{"n_layer": 9, "d_model": 128, "n_head": 2, "n_kv_head": 2, "head_dim": 64, "d_mlp": 320, "vocab_size": 1626, "activation": "swiglu", "norm": "rmsnorm", "norm_place": "pre", "norm_eps": 1e-06, "positions": "rope", "rope_base": 10000.0, "rope_fraction": 1.0, "qk_norm": false, "attn_scale": 0.125, "bias": "all", "tie_embeddings": false, "parallel_block": true, "init": "trunc", "init_std_qkv": 0.0322, "init_std_o": 0.0322, "init_std_up": 0.0322, "init_std_down": 0.0, "optimizer": "soap_variant", "lr": 0.0067, "beta1": 0.95, "beta2": 0.95, "weight_decay": 0.031, "lr_head": 0.0087, "grad_clip": 0.5, "warmup_steps": 200, "schedule": "cos", "final_lr_fraction": 0.1, "batch_tokens": 32768, "seq_len": 256, "doc_mask": true, "z_loss": 1e-05, "train_tokens": 128200000, "steps": 3913, "dataset": "wikipedia_en"}
Each number is 500 + 40 x the weight over its row's rms, rounded and kept within 0 to 999. Layers, rows and columns count from 0. Numbers have three digits each. The size before them is the row's rms in percent of the matrix's.

# layer 5 MLP gate, 320x128, rms 0.234, rows 283-319, columns 0-127
107:510463437587528509508422548513450469497496536521545493548524534528503473529453501469523522509533522509548488523440552546473430468492455424527474541436493500502552495534549538423512427534473497509470537593472549545495477499522579490502570552555443509559512522515549526536535503441540445518543503517530497467434566530494435523526550505444505487491493513420529489474492514492433574520594
092:540466431492480546526467552469499510506480532487507513476431518593530529512514427514492515510560556509538556423568423518485496573513548455538485569555492536498492517466491547473468423497516402425533452471537510521434423518596452470543481514486542480457506470514536527458503541482480504450561502483544416491517466528570504478485534489472530518521495480481505413550465456510513543547505
103:549489448490498479526472461533527487577509502428520448431581502563416495534559582492561499512499486473475516463514495486512534566503473460431500517500519407486494470575528559560464504504499567508547476525533482489496507487452508538546573505488466628445490477446495503554480560479483540473437418497448508498495510559493541478435506475498562510475508506486499465528496465557545446442461
096:458444542479526521416511457461527519491441522496593523490439496595528476517461573489483505505459532511567529532488434425505465540534527496570512476522446508478534473523524448542432487489557475478436521467486518539491576471519508498479482515442456501532493485504566506498484542497567535467497505462461533451497481508540440559367521462450507413531497494500433524547446528548545477502455
102:508509435515489478486490586537513491538557598506456431455499498512512543486470542486499524561508526484609483465534474466440519460559484480491479515496529474432479430535484595547465531504501544464598493492496528507533526535500400540477505544531460394477465494480482468569456529550473497520404509484491540512508519485518495485457561476497480521510537489508497469431507487470400468435480
103:497443560429539470460528511509505498515602453523512498503525488521483486554524547513488485503458516527591498483515482519480512542510469445494540594478482565466515475471554508502452592505507534528547501507499504555468566455471564553453422482499506457552565541457528611472512498527436465507565487511503534552563417492507523517588483542509521559492507460481494466528545423557516538533491
086:483415455485504494463562463520539488480450574476558560440537461543533484561445513444462534505529516479505560484533476501550509468540524544540438520578446499480529418474499486474518525497579454427506499451479412500483444474501516531440551558484513483552485511398497493481477496543547525569507559483500521463586501503512517483507471571524402458526475531552508516548460505499492450511517
093:570502443462530592505574480543547444484503468577497515512574552560510492471514521509476486511546517452498447472505546488580566550492488467525473508525465488486500596482538518504478515548481539476554478562478542509519460455507489493534485471433516462473449518447449561507544396486420381511482503570433517547544459433470501512559486463472520508509503495508520431498484469513522474529485
095:513499554507486467487533509510490471540487540472477518582504476538487558446506413582535471521482522460466515512520483506471459454573472521508495416508549473511455491464507489505519460512485476479534476517542505565555502500569524562528483471511507537567524436504540598510529522514529421468510465468633495476455469514429475471377507431520472554487467455533564502451532450514460493516442
106:557530541451415462480566548485528481470505431567521588497491560460489565486492434427427429547529515450455510529542489486532443487517507451471486516516467492437490492480498468500516469550494499517509503550456492500462539597484434518523519528530547465564510487454553470481510413432565521510545569483459474497442508523471476463459485434483502475502471529506520529503453471476398466507563
111:494498512524472451480483582498390483548504486401437473549543541527442475523532495484522560476507547493509491543539473519437494512492501468538546479518503473559529590498528576516479592493502518474574542547455560443515602521457481546478523547509496474502525464494508470436505487483552483510511457440541462495450530554423516491577561447445516527480483455431510452505519530478521541464499
103:546493422489495577476503468521466442475562461533534577457446535523503494547525503473453526506541509554497486510473404525479531495484524526555502497528510580443510548508502492588517511500456502478514533492498412464496475521492422503522481509478469416421476518398496519502523473510559506505452446479544585488479496493516515487454502522492557487465520578503443517522530572562589498442418
111:516464562524435561484561472544505439522522474494444422478570481532477576534556421501458480505496498501543464518581458543518589511536555497548518556463534499420447461448517555508500477560530530546533491557432410502507491537485539499491551534484497588520477467425543449439485508521527507529512501477420514524450504519523553505456478540541514519522511495550502486502497462550537475506435
097:471522558479547601493495463492491531389405493475461558518536553487501504539565475463496433545552561493503500458533517529477526575554486483418503523529495537448521478486444500540405492493459517530536483514540468405477444471502471510453490548541511511547496473498515510457504504595446556522510495525553525512501486553579556576550513483463488528479548466510529525451442521510538525497524
106:478558531537440541513472457467537509560471508529526570443541513455434455502562521501535471526538455502489474512465495528460535468518509520571481562523527439485475513475509456450510555408533514547484483493542532512529409547476555545459538505535507557462618489452496463543517519498472483437479499507511554450523509542483570509470525513469470532595530526434469532509540569568580472542497
100:476451499491517462498575541567540518502460480570503566492522468507451496509499484516472511528465442469411533445537546558442524518548547513544473502470466545463501489521496506512519511429454490549531483447478523490496514473489483497437456553419508474478536556488523430459486421532580515527589573490557549554515510441504511489486579534503457481486550513497448522408491538568501531409532
100:524457565462505493497543507561467535559454541470491485530507491506456507433495511516517528503394543558544502488510521394508531477490581409494441487478510524411531452493390509477481484548570468569474475476546458546518525499469442498577483529548508529490519490483456466489497478523504566501489508494453509445517491561493566523416508505497541435483540475429553444492467509564523459491477
097:507486482583483475521545511537521503523524507483453465465496482485459394451472512504461480546498524491463525484532513559570561437485434453528466501558525567502400463585458530620519480485436491520436474527525476506533502474530492538411481459452506532519473495469521454524617451484455451464510514490546458498493518542525498544540457555504530461504524459551465487467567497470536461457503
089:465547463442494479540475527552471492506480447485497441545460475500459522495494519512489457533517540487437492532514485470465449520482489529500494486543426452480523506513506495552458499516523499464479364533465538562515515433527526465531461535500511526486525451524467472490427509591424498484539505476537477453524496509621529463485573496524516476459530575515589430531540562409473572565506
102:507496454471439545548565490478499456528469441484497506476511528489515538478501432480501507499579419465483497519542506574464504521532493472578504580531512505515527508492564490565477497557456577492502522561511541531611599499516463519453512561479493494524450579497551390456556520504485479463471459536481514534503528421501469494441456475538572466463549472439478530486501494512551551483487
101:470523522517485527526456488470493429531530536545475512545473476552532434513510558478457509501529526559425506600522477487517510513554463485490508447453506486534408442489508460505449517485473570391474547485549518580509434479487532472490522562478473511447487572454486454427514575515548464547517475490468470383544565544503447546452502501487540480502548488510495499586475506514511532510526
105:565491520549526539505524493520505513510495466496536500505525428485537519520584446475561391573484505490476504482492516556528534549523480493497470575500492522501471521543480457428470505490480549535578492525444486617527509527475529505505559487551447527424518480508464562459464601473453491492518511478453545522496517492378447525542526465536561532529509530482491453550513469432447439467508
101:514516534459448538534543463535522514517468467439490508524466464486577527419529475417493460550533507560542488584534521457486426495577487538499473525512506543458489488499501583566534520477529447552457478461514538602452472519485463535514501539448509464479548519515515513498475591548528539505517406516567466490449527511513522589456475480509509468504421444410475535489498538512504549499481
102:420454439523546531514494510491516584504548608535475509552474459491488463549484502450513533553406538505487561480524463481486503449518500595564510505493554468552509461571513554581552489488535511514454510492532553485535536471535479555499488509559566468488457462444509536507503519544503422530507495498526490586489530445456498538485509530504512454452567441514435496494583487440505492533544
104:527485448511540427418495503505473475475519571524569520529473472529504529478518515547499480501485571462560496525465494476440525570467503468549432503578417511447578568524469500488424509464519505454493484523508529447495490497514585477472507514532591470476552534519587459442508532489446513475505462592477481472552424493586497469522533509534529500465565555482434464498520523470467483518464
104:473475566484480448508489516518471423473486492516496519534531466548479467461436471501473509625501465559408509479452437537534477484479491510540498546524453529518501521471499458461533413517492474479507546488498460490497473512505533532493463527513540558513539455505497436509513637502542458487525520469486497508470509494572597468606528448518531525446493469505505519399469435538441490499431
089:456448432409523532511495496544516503485498478473539468454468540480574561542449504556450504508497514544541435502439448539519537529565520538477512484555465568482414487498463498458553512402507474472454554488461511566536444450495497507473493466534489471485429450520564541451525539519521466531513460460500434546513514554521485579527520497428517482525581451436471426490497492448460487504516
103:487553538490473579406527452515461487506495553494465454507520531504538500481485441460503425448542493532548444578481432485518533489504477486530467605551453503557461449513534485514448417483499497493460479488539524513487522433508503591483487548552481470565508486519538486447485552485476498465502464471548545532495520451531545502456537530459454452516581452391500495514529547428437501484536
095:528454480539481493468494501476571504550457552475596610491434493522544459484513476374538495481521478481559486512493522537502418556493518522509539537475438496503480544537504538491566493445484464476439546441501533555465500514491486482464556434533460481474548474533522519549569533449461469416465476610527476509499494576455490454488533525454514538513485493464484483475521479554540501489564
102:496469488470501428533506519500540472494484521547466458462474513594535489531523533493510525553490497488541510557540503495476485589426495504480433504544492560409500524444530481515466484474536478467531467529529498491387530435504500512463529537540545546505457508502470440463496535532501457462521576528501552436549512595547496522497522465582435490527592516439434484466388517493487476483526
102:490511491542529568488464544474461520479552491500411539506476449558481528532536493487435427484544548543602526465495479514478554470456496378441449442451469495506521487505497520525535493569561499478501507511518454536539566463505514506492464496527507517447519475482443569471387476552544417539532483497462470441519526522481447549473527490513461482495533547458443546427530469543514532460515
107:456509522531405523559499441512535453561571523561480470519573513470478469534448525445516501512421518471505540487519454575520523502531480479511546561550489515427484507429556490481519555505459565463469539495499455454521456469494538488410515497493566601520487475482508477478533481569455444465504441419437499542501464485400497548492497530523480459500421519515463490460454537508504488500514
101:448476432464574507521475508409485484466542549526524521415490513483572542454520539501473492517542503548477525475524481515498436536467389513491480497575473545501444503533555541453475394461477526414500551564557484446516484515494510558466483565532482476553501456524482459518497530546430476446521470515494485495567467562508488462522535485444457428509411439508490512485486526532488525526524
103:548472520484509489481468486530604514514501477569546485525428573522612465501589484530485465421486498446458496512541469511533481515554501508560448449486404485459543496474488531479454438490479483465488498541526506517501475536489539482486530427577525497470460487505601583533521461507484557514600516529513473570499504478521519512496532470556512558510566549510454541474499514493461510571467
100:411492498532534454497465551538456483421536522456536579549519481496504503515546481499539483537515467564492552437459425515470488556514526526567534483472497476451494500518476513476501450504518529499508509492446531478501536470512480523517523558419516564512523466455573535493442544515463523494438531482586525509476472493448490496588507547426561532507540600538484567513573576538504539530421
098:556448564444528469543527472466491492550454537445435486556488543540476479528455491562486484441466455499501520552532498472511522428450495443516463504555460541472436526471483528515452480488498493491566499478542578475543479507452460520445541530574465483501540515457477504545441513411468506422486453506476482514485464523562427524550569432528511490479520449502477440454460425488508529581429
098:525497479500528489524497504538496516549460529521443414487549531569535477422457439601506541554514497464416568448504476591526524475539518463561537511482504479547609523498573482517467553442515504504456468508526542525497547474512477484489516503468598507498536481536528451442506524486471521480522458503526540486487493515512402556451475463550496529461446539448528559481421504522481528500567
# layer 5 MLP up, 320x128, rms 0.223, rows 283-318, columns 0-127
105:504485567479428496491452496484505517490505516470498459463525483493471538525593473460545559514466471499484495550519529530544463518476538477527514446514520521496509566506438464542470470578412572482467530621518495507486467523562559510548496483515588419425550460469514456556615503519464467544426443522461502447486477504478588551524501503492453487480454468536475482517458498503499532521542
098:532556470486518511491460493533511529448497478552428515561400501504483572466485536517445582438471478457506440439480501501500477512466494516527435518534522485487534524470551526461519455527520432478477482538477527606546462519502436489532467467466403522517499488506549508530511426526536543546468484466515424559458489484463489474451472450550483489534421448442596470492420519485518522447498
095:467482499505540452474504509465481473473507540517532536424506510402504513569484529467476549514488473598460547544485477468510464441550564503470518525580503549543534484497545525480575508522487500531452474504532546457511563529480543464435458499496554448497509521392496538514426450539520567495570468544495486454519538437391484506527448472462495501498493557406489522563490446479514528489519
095:448481460519512506512543423564488548528441462507466522527496441479466498461497438537485486459495454576506510515517548592448483458497551525441559522518474524500530447577577543515501465528515472453453526515547415517473487523489468522477487472477410533543475480496494436423475460510462531528553472553492484543515493547583455518466502560450495438478506415451479529561537473573525501445478
099:500518522483512433480501520562499473522481488408490495534598523583475471576448550465552558449520440503472516527480477489460501577498511523504491576592533499522557472554521528516493489522489506527416568450520492532502494492450523479476494502505586606480496523581412508491508484564562517550498493499519515521494493518538487465522573478495572474517497440568533551480522480433459489538510
101:526475458468481543497495511479482535458505474531462534508482501520475498489495427522496452479580494550430456547487476577480486508588480520510490473491509544567485452455547573510588463520498464545517485508490531507570396528480561453461416484493458498540480480494497536496536528452543433469567497423442478508500510464494474556374529533518552552507519577518415468486474482465486512538469
092:509495526567501476497501471431520463456464529507499524530502507565499507575466544440441550456480434473470452475531431537561475489529467492478536545470518483522485431426482510520405505460564522451519514506447483452463446527498476574470518499473536448570485497406498446485472436581485509540485478462519477533569409467545470603513512519521454471524536484460466447509487469464503443525515
098:506552454411524530471472514464516529469441483498511557432402462558518502445491512410467530502533465589498485523504520582506446488436520533465429510555449525517489450507478500421465466472516404442548489513467432520509473488491451496459522461418550411525519474561566463479510481530425538504442481523478477567522502508447508537494516471486544524498535473510447506544499526486511514521525
097:493474588477490538531480448514497525448562467511453477465492469420535462482538504537522480473456519510495519507464499503470622514462481451518530451532546528576475465480513537524485470622410453522513519487549481495488545483520505477466373490465418468463550501473454506505465549522536410511475430443512505485513514473495447547540474550534490509453464547554474430485485462528479491472488
096:515436524584513476464511539651486522499512470458494537541520520547443474502509487492511466497522513506467543489454447556582463482517454507458462496522442527516442524544499520491532518536489440466537539511573432454614541514480476532534477488503544511488485536479483524482429509448468457482489517533510497492500498523418455504600437600561497467473535491462488482520468407493471524532482
101:443533554514513492474480559515535563540517515484478463485500564438514500513512531523513497494499457462441514429493464505454463508495500531492531494534464449532492485461508555492482544463516541516515492527478499434497489486508486499529572481504518536520497552465507515423533492516390558491542500477540469552504445451497568453588585506387461561582478445485504537599425482504481480428591
098:570556443547485536505544481564474473468482459558490518522506425576507506487504461517480474484546419511441466557518493570522557507500489495577463531542488481444480514571545512514493506485562540473488592441495520545527494465459466447418518428460489497478488409499461489595537468492488559532461484422544499478451499514500479459475454463461557523444504500470477503513500459435474524428538
104:515505449507484491501453405511501445492487465475434476478525500483513538595506448534462530501540571484458458359516482514505456420528484500486463505564513467517512480460501459497468476562475523544509440488484568509494490547464467464463496503521496566440479450512476554612462534524539551515449508530480468474533472537500542461460443420538543510555579459503497465501480469489550440476554
100:479531514504489447494459450522453489541479488502552521548455473441566506513497487534442468538504461460502542466497520491479463506518407575457555487463478437504503508512533500496551468367521478514477511504457551589512497537524558407514577519516559553519546495448527488528504463437502502533473522571478463492502485425472503422517514502549475550520524448422532539594459576492494512489499
105:554490522478482478503502400490507452458526514497480502442510490494417493484522462495500492504521540503516505453502531532511507385469527511527480426545448545433499472521498524468561479588551487476563592517450425487468504447489542541516517481445577490560540403508463486579502528523520497482537537470413499541501509480473495531467565496500469545532502508469514428530431520489470430530415
102:524515479532478526481512511525475546517458461515552494445496492441485531485515397591458421526503501444500517527519450507515502461531505498529546499468541454458458457455468431551559453432478481539508541551502476505508510483426421439496557447468488536501538577445466516459543500513581464518480496472481590495456501527544475522545503556590460493454479496449553401502523538541470445505490
102:476455450509591542538510508484490441502489590498521471485520453449504519472451448455455458439579505454470428505481470489467508463549493421439545490503540500524500413492597513523521473481412536560545515507510505483518444531465552524558486495473544485581531534438461502561465543466516482513514497464519497436588509477467554509524481514495548464603456456517510503485464487469546494469542
094:511522440546483563491482578510564570527399473502435478541463499517532489460489493499534557499472517435578444521481443533463504470513541545532525495439543519532537532487501501361415474520468514559575548507525559472519511512517462415454521436498473443531517492523504505506483423470496526465482522474525447518556455448513496504531495511436432504481555452472485450507525470530488484508556
103:510511529533516516454478439500429510461499520468513542458450518500531534481446442559380463487551502438466567567408529507495481559492477549576490515466514406577543502425543476541504496432514425517480527517504447500526495496536485507511497512518531454430527514476556488468567498540424499494468451543520551456448487548527520468518461413514536492458503569514484541502483546531487539494482
095:479494525491427494515519543483521510485429506513561476456497536491545542548492493499498511487509484468498514505544488504456446511476385469486437535547486466527441487577503444568522510485493498540477490436545542537484469453483467498465468459448545407513527553472492487516504495466591492555487534529570497460555462417453513569453466468505578552473629478550531451501497481519461561512553
097:461530485471548480506479493537517483502489480529478520457504517483504455463624504509522504571585507514545552471420484476489502531499507531548568529497516481563567528552551454549521466478421427518512503517441480500483490484489543470507533541522576481459444443425502477572474498479521583455441457436517482462446499478503401494479542552501540511492537494535388505528532492429479475538497
103:580469482425489510487489448491481466503494482505534568455588518506496507534465476510478465461498489459448588551464470539550491486468494544520496522523526488510493453495481395490507522462538420490530494577520535425508451504517486468378437587490546435465528455532446466543517529529486488506491538511432537497472519481409419529497525486464528604478473546487503510458461506498550474492509
097:503486476502473483545494524508594488497425558517487563472465519501472477512456495540487489422472420521513409508582535452513520565527508492576473500398570529509524521503509525492413471512485548440535483488576516535517508455541534489518525419523554517512567502498449496500546470514431531496515462476477439473573425453478476551524488532475458465454462441499494482577554499494476504503572
098:531516459512503492543503456478505519441499506481508516496516506533558438515444531506576474552582551508538465424445471515482515483532520498470417507437526493439501514487487514502465512480459525548513508560422523457472458416466476466522422513438513577495486475568550514486439529444480550521512565561426494546454560545509501480494570446541516513552513529509442524455460409495511498595503
101:520577514461587458561454523535510486524501454491487556482549527441481481499425489518461490551465534523488517482542486492464523500486542421444509525487466510484484481452519550451578525500470460499473445516500474489510485472613528460408479558531534504506449447548540468440405502461540569552460510553577490430450466456484398505473509508527471498511537455484499530511452484513480447526454
100:474535488498544493471471434442409533551483517501484501502496483533439543527455537453517520490519463450487491540500496574475462554454484456495529500545544493498516541482480514472507476514475447473488483503457526536532590481417505429485482496460532599483521529511533526549462474529431561514462532528497472425596400491452506445441514521539525520500555536505513367455505440496515528454543
092:525571513482529495469474468490533597612510535563571480503467488539484536521438580577488564499460511539514476536465434534530501525481493542510503574511441497486470460544456546488580435530488536476523549489481465470539514498560532449507469496456426465474416406563507436549524517488507547534510521471528469513560524480492514504536544491482475486510546464549568548469554543472473522502496
109:582521508495465470486568483513475539458444515446508474553558515556489493402480481595443542481455535506496566470480549480468455453521490560451484505442510587576456521469499465526448539504468449477565535555504521543477531534466485542483488511506428559564435577484533473496423528471508527539549475499510531516523585494532506470507503461502485489487568446434505481532495515538455457551467
096:559513558451423531418483533507472447492459542521532442496458485490610603458500454485561497550527432481530524511596525565500435444510536431462564503441468472541438511537503550540518493607497501535493488513434489523504458535512559517546482496552514518521447529516563503543530471481532505499485441518495476500465534525467575543443556512569489520492526515516482490497544508478510497502496
107:553501506462555520484467542480484458505533551569538461505528462476560509423516568514493509531479503550506518487494549501453429557463383406501479451494490449539468461481505471498549440497486495444458562550529569536412498501490529496446553494458434527432491461483507504405529459564518443497429522496516506518535466574493501569513521500506528455471505531521491507548555421488520466475506
107:501465569429532470491527458555538537502469477469507506506479506495587515585471567579556499477543522531479510478519508527477579505484460529477526535510502446459434538501562439498526560536449501504473410506504471532468555472454498480501522524399456527484454524451400568465438453489497457497506527478452539509475506478403538557477523547469460490444544450509502449459525497477546537518544
104:516601480555584500498505531529516532485468477520526487503420538505488499465416533444486540490504500488507518511515481488483511476456501526395499420492458449485470470479559556502512488388521501504546516523520572479513525538498449511616488465537527481509537473479498436444547540420504477432476519493533462588563462527468495505479566482498521506537493464517548461515487531591435490552550
100:623543453441455573479515471463507451493449507418582544532568518452461522530404455445512476446553493514498492557489553484490518459513515519486564490450495505493474482453494487494528503473490494460499473522577548466424453487499501491479518527502480559440467518533498554465497539471466482519498489498518468504464451530541410471476471539574501444529508481517577446408507414516476479519472
098:569525527498431522531563530437501501517531511455542413523523491543445550421444519515505444491482471501482513493516555498502493442561451514496459417493562540439444485505484488438459538498502461475514565574442552522488506545515486514546497477495460500479471513438471466427510487483482430513481447521519423517443519524534432461507463477462455563536561512486578579475422469462527510508445
098:534453477424518460401510447531505561545501462490524420470480539549509553545531462489482491531554398434442512534479524546518462498442489520535465452484518517492457480477498432470537465516565532546472475425515467581476463541524442485545478475505537488463534491559514452424495510475500468466516539561439514465531453416436478500565451494459539470499496491493483595500531504523515460547507
099:498418486556580494493461518489480452506514528444606532458525553478478472533545464464553534501609525533417599511511419493525520513519471465526447493507479502520473493562494502560491533452525512467588450441569470498537483510505535452495464496488476529520458419462476443513593461518498487496517558510536476542492495450512494468561468518543480535515565479501491476398451528475507508492496
# layer 5 MLP down (transposed), 320x128, rms 0.223, rows 283-318, columns 0-127
105:529545515588518537547577507520510499476467505542563458560457505469538500486488527559563509534495469494509453434551455503592436492515449441528464484499425503458509488578498526573566550477512478537550485500536475489545542465520520494481495434443525488492440408433510440485510488514568541438508474466408440481499524522491512539521475427457479511520471434507510492452503509582498478541474
098:399508472502507489474531512495492540519501510559560476540501513536504452503455530462507517523413479468522429537512566437471426436470483431447525475497550511457447551514518460519460503428510502484501524500501521421467459541451492436544467545503526510511446551490518562439518466535558542519442513438456537502454518558503548425561433436462550518489492482521512472536466536495582434500557
094:437536472500451477563477543497525491485493470502463555531535481590462464531533508462540565507494445511544493537523444461537459550470572441440496473432468522479535492535506505532472470487562482488523507525418509492521518480548527529502513517517498569558517440537511503545482519469431396468523505566504477442438506442538546464458528487502496573557469512428543468427568503580472543435525
101:467523521517503534500481470477556521511474534498564477485477431473506470509577507483482567496506522560548477505508466411436502526484439442514546538487518497524483472437513517416514422586538512440500546501471465531538488527528529488456527539504418550489463467522490485487448486509526544521539438438453477539398551484394487483502520580494556493426448485506487533467509538465529478550590
107:582557500517522523538450575584464433558469464502477493477532484461483473542472439558467495567524523450426521558421530530524505483405462510541514404575486524530466517545503571569470502518435488537422477455470470485522533510444530501476535457500478519501465582462445501475507513551575488500467540433521488482464544480443500479473488467529559484514518517523578531489510506467499490489507
103:482566444491470483437463539479556512459539463520541509468528516506517496490524512538573465545530510471536493500529486488493386520547432456447567406527439480564504490481517575479529507481430528483511511517490580569543543475433484440508530489546467440463560469446450578476526480521506468559519576496443482520455546435547592494503457506499459534553545489505505489472501521474488485519466
089:424464546528464486526565563500474545502479527453508476451464459425452497508562510516483505489548461470490525440501472496483472526476560553496551478589377497488507551578506466543500497559526478539456478489498530468488489547517483482493439512402473547471527490565494500535607506442554481536544436516475447476502513530463509488449513430538587499531533515546496537490564528491502519571509
095:438596601527436542482484542498506403546462497494530546514428505500397521486543455466566520490532558445533514488515546463561526500433493512524484467496458483533518467475479527492462472568543548486479499515443488528504535450465435521525482531556544568452514513484492521485515522488517516490472548447526515500460511520538440474467532478525392500525551495503575533538531524579494591491497
096:497482535426548503485567491530498473455495517503527559520494520522488514500567453503492544593514488410538500426551424455436453528531573483562537497457453558529459519547552492449561461545519530548549550523516534529491496514416527517460423522475501465504488516515556502485414499486528462509448500465526511395566474520523464464542479503538551448524510528487514508476491466497441575438511
102:521445558369460538511487470556484467541506462513452507504447448486515491506520477509468512485541479502511567521437556556562467482449506542501503484507503510498501553462477528524519563520547470537528492508512511501428430451545455545583483465524462578491570590448505472487479524533533537463534554479441544539524502442509522494500499420395533524528471511492450560512430464448461467490464
109:562496499467486509482505529502600505504514535504581537511426480476504555478496494480546490480494491554552415490479435537484552469467523506492482499571539479597495466496531460492617461474416480584492483514515450462478433473540500510506505499522583468600479420566486448477518489517442470536460497472433519458488450432499498553515524514507498508483520524531446508500473514462521417546469
096:496480524534514491505492485509485521484457508431481497466530525548521438544520527509524475480481550474534380480464472541485474466534515559447516494474487469468436506449497538549540475460466479545438475466541544470420482497567523464583507531524471564538452517568515535536427549423460483577567528512483397582563481485516463524496478451581481481487447505454501482490506537442453549465489
103:502452489491525432491489520463569462507438394518556497561546484537434449509469509473494520475508532459482564476511489471563507586518465553500530487538508469460541543411526484520502516455534508499484534422498480463541423566464522512538437467540509498419508430515502518472548465498485451535567438417452510513453425433535471444476520470519510528504487501466459582528491513466552471510532
104:473427495468496482474546525498595502578510484491545510586525496490461513459467488457561407439475506457508466465586501513547514510470481448483566517511465514475529515490515435396555528507542503456546547510482496510450553511517532543461566499574576405514453503512474512474442541514441475522530522443499431528467529538443504494581437474463531486553482533515436504507493487530491490463509
101:508515525550522487510489498544502521597424398541552524519498445505500526499457485419571483487509526486501466492413440510492419537559449465527505505497530454454586582449458505504557492471529480519527537520461560480534463512444506479421450467440498492500483459486478486536469504477521411495408504581481485495474488484557533545457532475492523463486468565480481558540490445511462494550462
106:509495487491494482532493460561427490504551483459471449470465510500498433510552566538487440519494511486500455549453520459509532530513486542505485556525481584500484557553513574577526482509423471517472520522460482463486544481574525536591468479565483402542479525503573488536459469517484499445581521486519504541511562519440501502564532443489432487510460464497449467462524451549452586430530
098:489525536480510533438478483439469472494466493515491468517493489574454488460479492420480474444508512562498416531504426542514527512530549503449497495501455482532622498457452492496482519573440388475465458508503488516484471510515450492531435445479513485537502503471498507511485505470465531441511568468486486453494474516432556440496487601470503535485437609451601467536491552459480475472508
091:485564532525481420534469477552482476475546577511517506462587521471497425526538487516499440538494514506460538445583445542506496499591515484604488550571489504492455417622500529538537501562475491547413523467504464475502486560458496569513538420491557476499512484450549497482478504539459490476457538511454529500485490490511478507483475478489596528558485525518471513452495478489478538521521
103:556523477468558454517523523514512486509425525573579439494494441442489465525489479449516544461408486515508494492481388456498400449469531467511526549531492471513527509501474495525498546443499538500501557553519479547512485497478469555526522462447429540469483390526516466558491481532477485487533478477468487520483548490501515507482525475586535504427436547497537480466532467441539492381535
096:470447516533545560467425486538463492540571540484491523486493473494465556472574509611506451489582495410482540542476559492472486551525598496508494437558506533489516491450479529492470470440459502512493482507542502511524490584528556490432506433593528497535488486497463528442491456487554525526542511449527511494460475476518516525557516510552506528502513411468487565490543546405487504453479
096:492505480458454494487389501474527457503483555556530532460551475547472527538445529472540511484510493484467527556462355483558503540493534483549449482519488498487514519472432422537520462472470536445474531455502517503461490513464463443494516510539477516542530500508483489493509514565489456538503481467476538463511496412481521549516510471509456466522485496428500407547458404599482452396472
103:554542474497478586505485468496463558547504500567493499571480406540508516493507440450417496519533481464458481535492467508497427526481480409578460557534497501582520467498463477497513466582494449545514550474497483508508538537529485491421470527516442547464545507508431511489521495535457490442390542532559513513476552590574541430501505511516520476544513504506486482453544515479538459477489
094:491475507483482440472495521481547447522542502475473437540487508427539547502508512540583458456485481521533514538514457530501555540508501476510482597516479503515573471525490380490501530567554558452527491501460520472481535571495510527557460522566527553512462459460497537492534500597432535529454498486516483421534516488563470488550437527440519450440439437522522468524483558512472531414495
100:455490492478552483495525481527577488564510510516535495468472538564519437569482502486524543422426483460496550517482566475510462496447412528543464518493558540475447479458539480506536585542487525444618467496476538490484479512526451447536528585488480527448526480496405547469525549450500475509534518520502434447489520493462503529586514457512447454465469433516473477459447455476495451495479
103:559475438541540518469484516491510476470535442508539521444455552524546554440517446541420529493481460467432473510498486504535446555490542568555585447483448469488487492421538462506463491440478529429494512521516525513511511533482457475377519559515550535567466505577491524507464533509552465451425498504524508474498569498449591490529514516514556499479488443538445438549494480470503515520490
101:491451525514467496579529519495429529465495468518436468504500462521622504470543504480445488517449503539506498485547513462557499527491526437512511535469482556542486567520493453445490467472464462464473583500465473563487486515486504567549537498464540479418495560434507525486539579424491510476359510568478507531551509452403525486426498524519514540528481510482494510459466535519542529517481
104:499519524482497492524471488532507559537491553528579483444551538552420483514474506549521499518495502488443566495471518486545467494451526551559491498564552475562468454503471469546490498526513472535484544526582428489450525492500557453528506467478432515469394468587454451633449512450487535505522567566505536491543475499487484463549458476488490496545484456482530543456533477416518552529485
108:565476508497505478406458575528507486485474461503461497531583493558482419494482489509515498550506506516525507546475474566414478467570541517553495561452490555496478537557502556562531402508492468488473546550505479501459503449536461490498453448492544507521451424566506569486532493527479403506512517420583516605472550490471514468463458509496535517505446528526475525496506487450524452485497
103:521544511481379522484502516512496438404521517563469442517557530437544549418494514502533533536536490461514500534567512508549581545529529543500577493490459479422514480469565555513495514571519442494498512460525511524492488515507523527499481554550575552499465537481503535500469507573498512507483510449506403476449432477478584556405473482513485487521506570502529489449488457469485466523503
108:442501411559518477451530507531521523564531536482501532467499558536455509507511552543538551449464480489594480459470428481511522532479513441485500495580423530500523380506450534513550428484468488534519501561521552531500508471504482453440499542492546518461485468397492480491526490503512503562468478531522524502497532526583510554496531442506462525474585508518483562451444462451584516511511
108:501512486558501554462464627468550542487466444501548467467481520525490543524559445491497423573540500449471528537478482442483503416516569499527479520444405552426527501478505559523507489505503449471530481490528473499415469458546449490531498508484494510482504493503470428501506502490513512434536521532511460537585492444534455482510543535471512520516484431519448624489569499478487520434510
102:503528550598485470513505459472483434548536459520500546600446437519518467476422495465491474478519509528568469460499544499416486493533514439513535446517463542469418495561508449482475531511521466480524508518527498597486498478449480600537471520544524546501527417420475500534529469511532464517466532533539493570512465534472497525506499463483484453571505516442514592459474482460468495501420
104:516543486479547482429451505419552496488541520520425470520519520543445505484449459641486503522570487539506459536558448497464500463505450524502506586505497507469506446502480501518550468532491489490490519511484540522532459539511492506449527446530531429560439522484513532503439509467470489478536586506415499553471464534556493470542537543605483470489465485436504464509422484504505402511533
099:519515477488512543523455502496584536530532564499431497499505518501526520510499494485561531477485554433430524508472549496498510516571508553535462474438466471472577512496537463485539475517467605544503452564434475560497528503562530474504503455503504536572556511503549524509558447497487494415517512495503471466508433434505543428418515495435496467481432509485491462557392488517585550481492
098:505393550503437461543549507454451479473433510610507567456451499424464463483495511537529574499541497437541504590502498535484427511442513507442450548557453519476422497538454467600494420504483508512513483484503475454471497523545518491461435427481483543494541506504503501471491521535443499461494471484469497522531489584482531471470465490440444509501516486494559490460550532495488477528455
097:500450488401500489526458422472447538526477486533481507431493504539545498538496472473472462536470501542426507455504462480510476473467519413471507476495461561478499531433451557610533577545463469548512489548493550559511478544512482434487522477509522430521453449490422473506479537431447543466523458454411466489498465543433500551538538528516564491499464544445474447555489483486466499481488